From a checkpoint of a small transformer trained on Wikipedia.
Size: 19 layers, width 192, 3 heads of 64 (1 for keys and values), MLP 768 ReLU, 10.6M parameters.
Architecture: rotary positions, untied embeddings.
Training: a variant of SOAP for these matrices, 716M tokens.
Each number is 128 + 24 x the weight over its row's rms, rounded and kept within 0 to 255. Layers, rows and columns count from 0. Numbers have three digits each. The size before them is the row's rms in percent of the matrix's.

# layer 6 attention key, 64x192, rms 0.163, rows 0-63, columns 0-95
064:093134140115124122118099129178142113165146097128122146118103093099159136119157105091178153120143097100119151095194117122069143123143084135113129100156137143128139122134122159136105132146130157176081136130119166116134147126131127126129142129094096183158166096133100142160165156127114114119
077:165140149117142132143136135108139126115091130140120107114173133146116126121095149122070112147126123151175135139096154185154111152098155116139114152099124089116091105096146124129128068093089116104173120149125118167130134144131137135126096144130118096132086140134154097149089074124123138128
084:129119103140131155107141115135164145140124144119147105136110140114074108147136127079054186117116115111179120102134132084097122145153144102147155141147119118117109130142078098148080115130131106136090125123060129125157107101163093133147121144090148124159143128119157161149125113094127141175
082:166155134095136126158136068101090090163132106128124157099120142125113120091117127127128127135179119136180115120173124122153114126129147102143120137173101112148145096155091135145139100157137158164150117116136124133167145139126093120123130150138123137131153131130153095119084149149149113129
089:139130077134147119145118143147126083130148072145134149193067123075172156135089164130124133107112105148098164122094090118121151130092148081102095105121096085148100117120136122128152180115150143153129126132137147154101093127121149169104109100101144144098143111131084131121097141104110117093
096:135134138164127090154184103149126156128102115132138136118139138091117119162098116178084114141126110158131121134124139130114147097113124097100120147135091103158125126149095144104107142098160109099085139116120113126109090083186168142140176127113107099122109090075114140135142112111098162133
099:118122106102109110112143073139125108149122132094156138127145132163135126128121120127119149079097127173087200132116158096104110159122132129175117159144123134092134122125108141148124127083112107149148139090155182153110150114127130147099144141157140113138143126159113150110129109131128070140
092:112126139167108171098113114090136142122138099092112118140130152169074130138168147069165105111123137133101104108108134156105116120113135106103125079166145127124098104168106105116132169158134144121084104148142128109125110113133114099141160125085145081104088090159122139105114130101129124135
092:086067084096147111129120147134170137127145110102154130142171133143085160127138119120180126152126127143146153119149151136148139137121158127122115140138123109081110095147125129117177148100106140160124174093144079105107103124147107133182088106109119128132155102087092108136126108190142099138
100:091139133092146156093102124125151095094140143115142139153106138131151166110171093068182124153125144131171135113122170171109090139091117105130068129117104126125128143142130127141082104149109135168131125143115098115143145182152118147180096100157138143129136128141148177114103109147117154137
098:124116088129158101149153101136127143138143167134088105069133093122169152108131103167152126150139140141129172103173114122087113138151108153145138091099171141121119127136147126132106169103139126074130098148144099154094127092162162136143081083133125126134125162119131158175083145108138117155
106:090094100145123194101153140146102116144153151116106127182126133129111143164088103093116103105178105143142087148089106136143093132125104135162165139138105147136129144160127134124137135096116180143093151130062142118132148155107167126108169156096133154135162148130119145154126110093128153111
103:163111140132134116168165125144165096142124150128113141102129146128097173123136133122101125099097084157151105142127110121120096154075123094149103131136127168133137112149157094107151083155129106134122167141125159156097127150095126118110131137103142101139129145136124145102128135155118096125
099:120080137125144126101177123148174145174078131100139152157155105126116140140159116098133150110124095079135134148139156102150127150081119099091131139141096097078126126113152114127133156151159137134149137137116151120133082175087108105115114145103142082117140116133100159145131162104125117104
103:110128099132159158089100161132137161140122128147136122112136089129151119140097098136155127119118060110108123133127155137160103111101096125125119129124094126111155153119124180115141145112124109075143117137128125125146140147100115080133129083141187154159153152122174118162127114090138116131
098:137124144103099105086110174122130185119122100133121154091118204127162110111135110095165153131123115133159140104134134147138124130163106162129198111129129127156106145142129092160120155097109150115139106177113114096116097141104184113112136104122129112141133179115129113155135114109133134147
102:147145083113112095134145112164117123154138150183095129126137122089136128151131088160099127090084135129123133117118114111124112143122122113090114127108129137121089136103096158129132097143136153109128105139129126074140161092119110168132123132125088099155129112122083125126099124147136131082
107:112124159125146130151099144139117090181135172105142128133113085124119130111120145081155110113093130108125105116129151127120148099165157152131129092100143101059132129114096118146096102126122103111155115179128108112108127122105129138141163083089109125098116172132120154136143132110092093127
101:170128143172145134089106133113149152106174116117118093139145185192100120122128073122107170105120094158166131133107115068107153104151122133110132139122089103094146098131101142122095157155134155135085120088101116105143147147144145111141146086088141115110129126136110163146131127151107150103
107:118126119120142154170126148121150136148117123128110158120149172132128181117155125105146139114127142143167099136128135183173089151126114145111076125166172137142134121121175168151103106164086114129158140112139084140135156095085138132098150133122173135157146142128128151113105099126131141135
102:162148154115107116138124123170198121151133107136148190133155084107108142178106165169147138169142070092137135131154140134097145123116117144119157133133129178129129155119108124118134134115110162147102115130137097133150110105081118124126134128125148139084141134146130114111111154133140089118
105:151142093143190087118116109132134110124135150098102120136113145117113109121119118152127090175140109120107085108102141113131136113100157124113095119133124141130154137118138156174147162208091124111138112175108086105105088091151157130138131122133167121124116102130113121109159146095102139151
107:128166121131101117130145155118094125101152111114129127113136138095140093099162181110122137148124082114178157097148134138126148121112112106127120134142140143111153137088105111119160119110105145133134162166127113138113124120158150119176127133137138100121130081193101126080110064118111129123
109:160163147099152130164121137142094155137090169098142137122110135113115153143146129117134158168135120096169119143179172133129114148171124123152152134136131128127117151141091132161129142139119147117169127175080122132097181100124142127148103089134152111140114142108141154107080150150172127135
100:121109113129100098105119149118126097117120114138128164099100137134126127093107135135155118148124129130109113149185165111093147146112124105113136100117116158129120122116150171163124089087094125164114146080080139112161130150149168146158133152133146105104111144176147127176179114155138144103
107:104131141129112106156094154147161083115099139093109141074113097176139111166127138114100152109151108126094152109119133161151111142168089131123111106153146133119146111146115129129113088075124159088124125136122151159105121183100147151124118139156082153116140126153151109104156138149162110144
106:120213146114144137168147104120159114130146097138115133129119136108144173142156137143157165157110162140123148133122129096095128136156117096099077119160135126140141117092161128172098145105130123138162109123119131143139140126148159111148131140133158153131144115132096126136109135144134126062
104:113098115170188164125113092166100133129102116111106136124140144139132111109156119151109130125104143131121104172141115117076157166128151127103187160161095114102128150141129093102131124107123121114101104105120127123126141141091083141171105118134159079138162157164191152115172126121126126102
110:147152126134144085106111123173177141089124159122166159111174129144099133102110153109147129106118112149152084133104124104131085164162117119130147119109111145139181098131069141090103148087135100164152161131127080121101131112107131129103087135106123120138110141144118127117129156124119120116
110:100152102121097141090115154124146127151105115105141104133123135168143122117120077124138168077121137191175125170161128118109151130117102138134139086082117109108133109096148142143143145134140084141064144158153068118142151152160137162120135170139093119136099184102138104119091123121155115113
104:091129112166112129101092147096130121155175172153153131168153115124112129120134103135108112140128122148127134097114125129119107124109085102117091110152146136098110141101105169088139144139120147102127126172114145154124102131161126177086086136190106115155105090153118127130117111126148109181
109:097157129142120115108138109136159113103142119137131101132105069118094108087113138119101121142144116106141154107108121085099139159133119099159121119106124092114151122154134156104148117095125136101121154139129126135125116171073093144144127120101128102072129102142201104137088130135129150105
065:148122181077175144122114111142119130158119143094127162170142118132141144140129099109100138084102124166098134131103155146131189154110136163130153142114124102118107153119122115134121128083133137095169113121116129105073127123120171090132105111139101125125177119139143125132158130145137168137
077:145129109132128126160161140105142115147062158128142077127112138128156136135110071144083135127115170123145080137137125096170083168148137121178164139127080103091129151115147136123127117149158152140145114152149117132143104166102159161154108136149110087165107113130126138129111111092116104173
087:158129157121118129116121121111118142161114142161144083121131131163136156164141112127041136155107122132101131105155126134117152135149158135139110127124146141101119143081143130114143130136113168143146188147113149158140121119108168123125083120179133141091086101129180113107120126160127137125
098:081073110129099121147108140155088159110109109161120153124134107075128154147135153123158119109108095118127104094131128121166126065114103159146110099119168125119124132142139097133145134085132114125099151138126103147160169134119135129088149143160114169076105124109153150126134148126151132134
090:135152140117146113140113144109127144136126128122167078157136114120131129145105141174124110105116098119094116112115193086130147106131117147179148135123131168152135102138147095120141144114137124143148138113137121117108146133116090123133154119101131118154121096135128182133135099115141114143
102:139119103111148132141121178110121079143105147155128117114098111119129077144070151201117123150136098102145155136127159158157136126121159096134083138134124104134156142105141131133084162136125123178125142087130096113125136136126138101131112140152108109125081152148116130111123142116148163112
096:130149098123111121162167089103132114100132138139180148095133154162114121111111121158127165117127132133164147130092132110125134090137126137080129157092104133149128118109127103096147116126160105160120121135164097185095113125122127128109186138123147109115093124154131147103117124135190118094
095:123132129107146117081129161149130115126101139152117114116100187163108113142120105123143086149086119137115111140087127175165141157152059136156139121101133114134149130120157179130136139161144141129172115103128129097082141137176094113187132099121095105099141098146147138132171146119164112111
098:148146180111129156154112091170127139162143135162096130138114150122144125138139118132121134117173124113103108119217150108174085094159101102114130124123141146090111148142148129161081133148190159125128187129124116142130116140108150148085132160111086108137126142121118102111106156151161128133
098:074133081136162099161123142110162135143136139146141146118117136119145139164127088130132165111181171158116099115134149165116097124122170107127094179099109136135108125126079131127162111095144148103108100109133126124163108127131127127106089134103115118134165108121128139110115201117080135083
105:144098134105115086158126124144097094135160126160094071145119141127048123122176145133128128080162146122158131126097108167142137129142158109077167076146152128157105210106115136121118147145150137168102139129083126140147116164157134153160158123157133086129133102136157162146110124108133105128
099:128131117118156089128149122149125112154114127145090127092116098143140117149126167144153139129122115117143136176082113132152115142168147137148115145120143143146118092150086144110123142158161185101122193157120161164180146109140142141166086137142146139159144124122104152118142115113163142100
105:129167143162091093134104103074083128123130127143140128165106101123083084129100147143146119134117123125129127135151137179132145109137137089130207096110098106072134096097117133148148149159137164105118122104101099141111143130171095111111163160137131157152121130147109124146104115126092154106
099:130108126154132140108121116140127123087081127146105123119125125103105108096114150112117097095102120120134128139163118154139139132103137134134118148091174116145172133077084126128135115103149110144102138119132151157150173139145139058137106112128177125125129132104089118120122096169106113136
107:103131129124124132113138116123163106075169130105131125140117115108131129099117101090103122096097141133131096105128108135146096131124105093113133113083112139139134142101137124163148140144138149144094116126117136117110127148165117132110107132133150124152182122163077121163074119099164132160
114:145135145150140166118092126103090119133139168135135150131135118126132111150133129131170158145087135141169107148178111119119124162141130104094125131073108095103141096168121126111159135086115099175173153128164092118156150133097109153129110171166111147120126132155153142139137131140129158174
103:118069084133128161132107120152110131082155167098128133123134143114078144065161106113130146147134129093146182140143091108168159124136121124105131143122150141122117148136146118121111148153155080114127187139155128139122144136125146101126160113135128151143092107124124158142155139078155129106
096:103103138149093158155152122165107132103126102156088127133118110152171117096123115145115139175133150121149151086113145155138106125123145175137121093135104141118140115137094133093134113179112127119131134134099167106109111124126127107062138103125131128145108109156091043093162128141173130129
101:124099172146097132135160150088113170133117202131099145106126124146157145109159139166120129133145116096115132146147143113124129119089055182089104148157133137101151155147157145156184110164158123091149163133102144133107162124145149111135137118137115155092127132150109135142084123104144097122
109:123130128132172118132132107130095134108106130154131146103108096147132113144154134090135164089116164068129116113111102133131124168145129079095114128165113172123068132149136125092118132162112101122075111144135150134146144090084123100144162151125149110078123123089156129162129127113112111129
099:146157112135104100120120106123144145098150139081109133119053146122123091162161139098117114139155109124101151103127099117117150100102118136135143128052105188125115103114146121139118093147129133107141125115085155126149142137149120124115125164099119143180143127149167138115170159164144110172
106:146155122125166107167132086129147129139144118128145087158117101140133103080103088102150095136110145084126104149178113117128105115124086090161112121109128115147140120154106111169191160129107100119146138136099139175131102119135108136104143134162126121190094157123147162149120118141140107122
106:132122088127120105142136097130161166188093115127140137104130096139132145139088095103113099149133147151144135117126157139114157096129162137095099136153164135134151090112110154122120132124138118118067145147096118109105130151122146138112138155081163162122105152168125113169083115146135118098
108:120126154109122095153091117160120149126149160142142160152129141180112139135135159100125114105167129123130148153114102120152135126128155162135057121099096131133082103119113128178101128145113111140102128137131140129125163089168150124101098136140145144116119146138069093129107131161108138148
101:142074101120113106131118122125136138103102126150154121153132126137125100173142128147118135125147129115109148123100101072147115096143159068105154136106099121152122158106131174143135141111113156144145128166146159145142097084204112153170121122137123147174090123118125072136106120099102104107
100:118132160119135125107111139123135120093159104098094158116195129153139086136113144175157117121164160105126126138161123130090144108140140103108099133114104097184133115147154087106143136115129155092125147142087169110127142153124149138137123177095150138114093136129140121108133115083148112141
105:172107100129126159087138112124113121132129155156115113095150106102135125106118103112125134140110142122156129139151110120108083148103114145098105099122151124129111078105145092104129112151139139145163149119167152088192136118156111149114148123119083121147112153103197102133107112109126124145
107:154128186114124109097121142132115106143126134086123123105191149113080180133157134119105128135124120142114149136135144167132123145116124104165144104140070167121113108136107109114188155108110135169165121140127165099139108117144131118149129095083133117129148133122149161123127148150109094094
104:110106157144121121099138155113123066101120161115153113119105127116130137164149158104114152135104114089121120116070135148136141163107077074129156099137165103153140125139159128133156151163162118100119115114121114151124141155164162132121121161099157134177145147099120153122137177143154142098
107:089143138163106130141132152095169142196140135099119092133126135099149139165137168115112133161142129112134155198083124128132165116116136138102123123117125131158111174141149119100134133102160119102135084156135209151100110091120084152155149127139163150117143145125119121129141109153104107080
104:123156104141172113112091118159105083177135135093125149096117096126136107114161121126143106134107089152117111107186112169122106137186114140140144105150129154126133141150114108173148122202145149188115150127140166142136153119118087107140081133150144190120144094106123081116140141141113126134
104:118154140163183088119120128081078148144121131148146161125144122167150126133125131199128096114146145085176122150155106115143103110124121159124110112098146133107134110093135123082119155154108120137132143133127143080121151139138101111129124113095156153099124122143110132138130134153141149130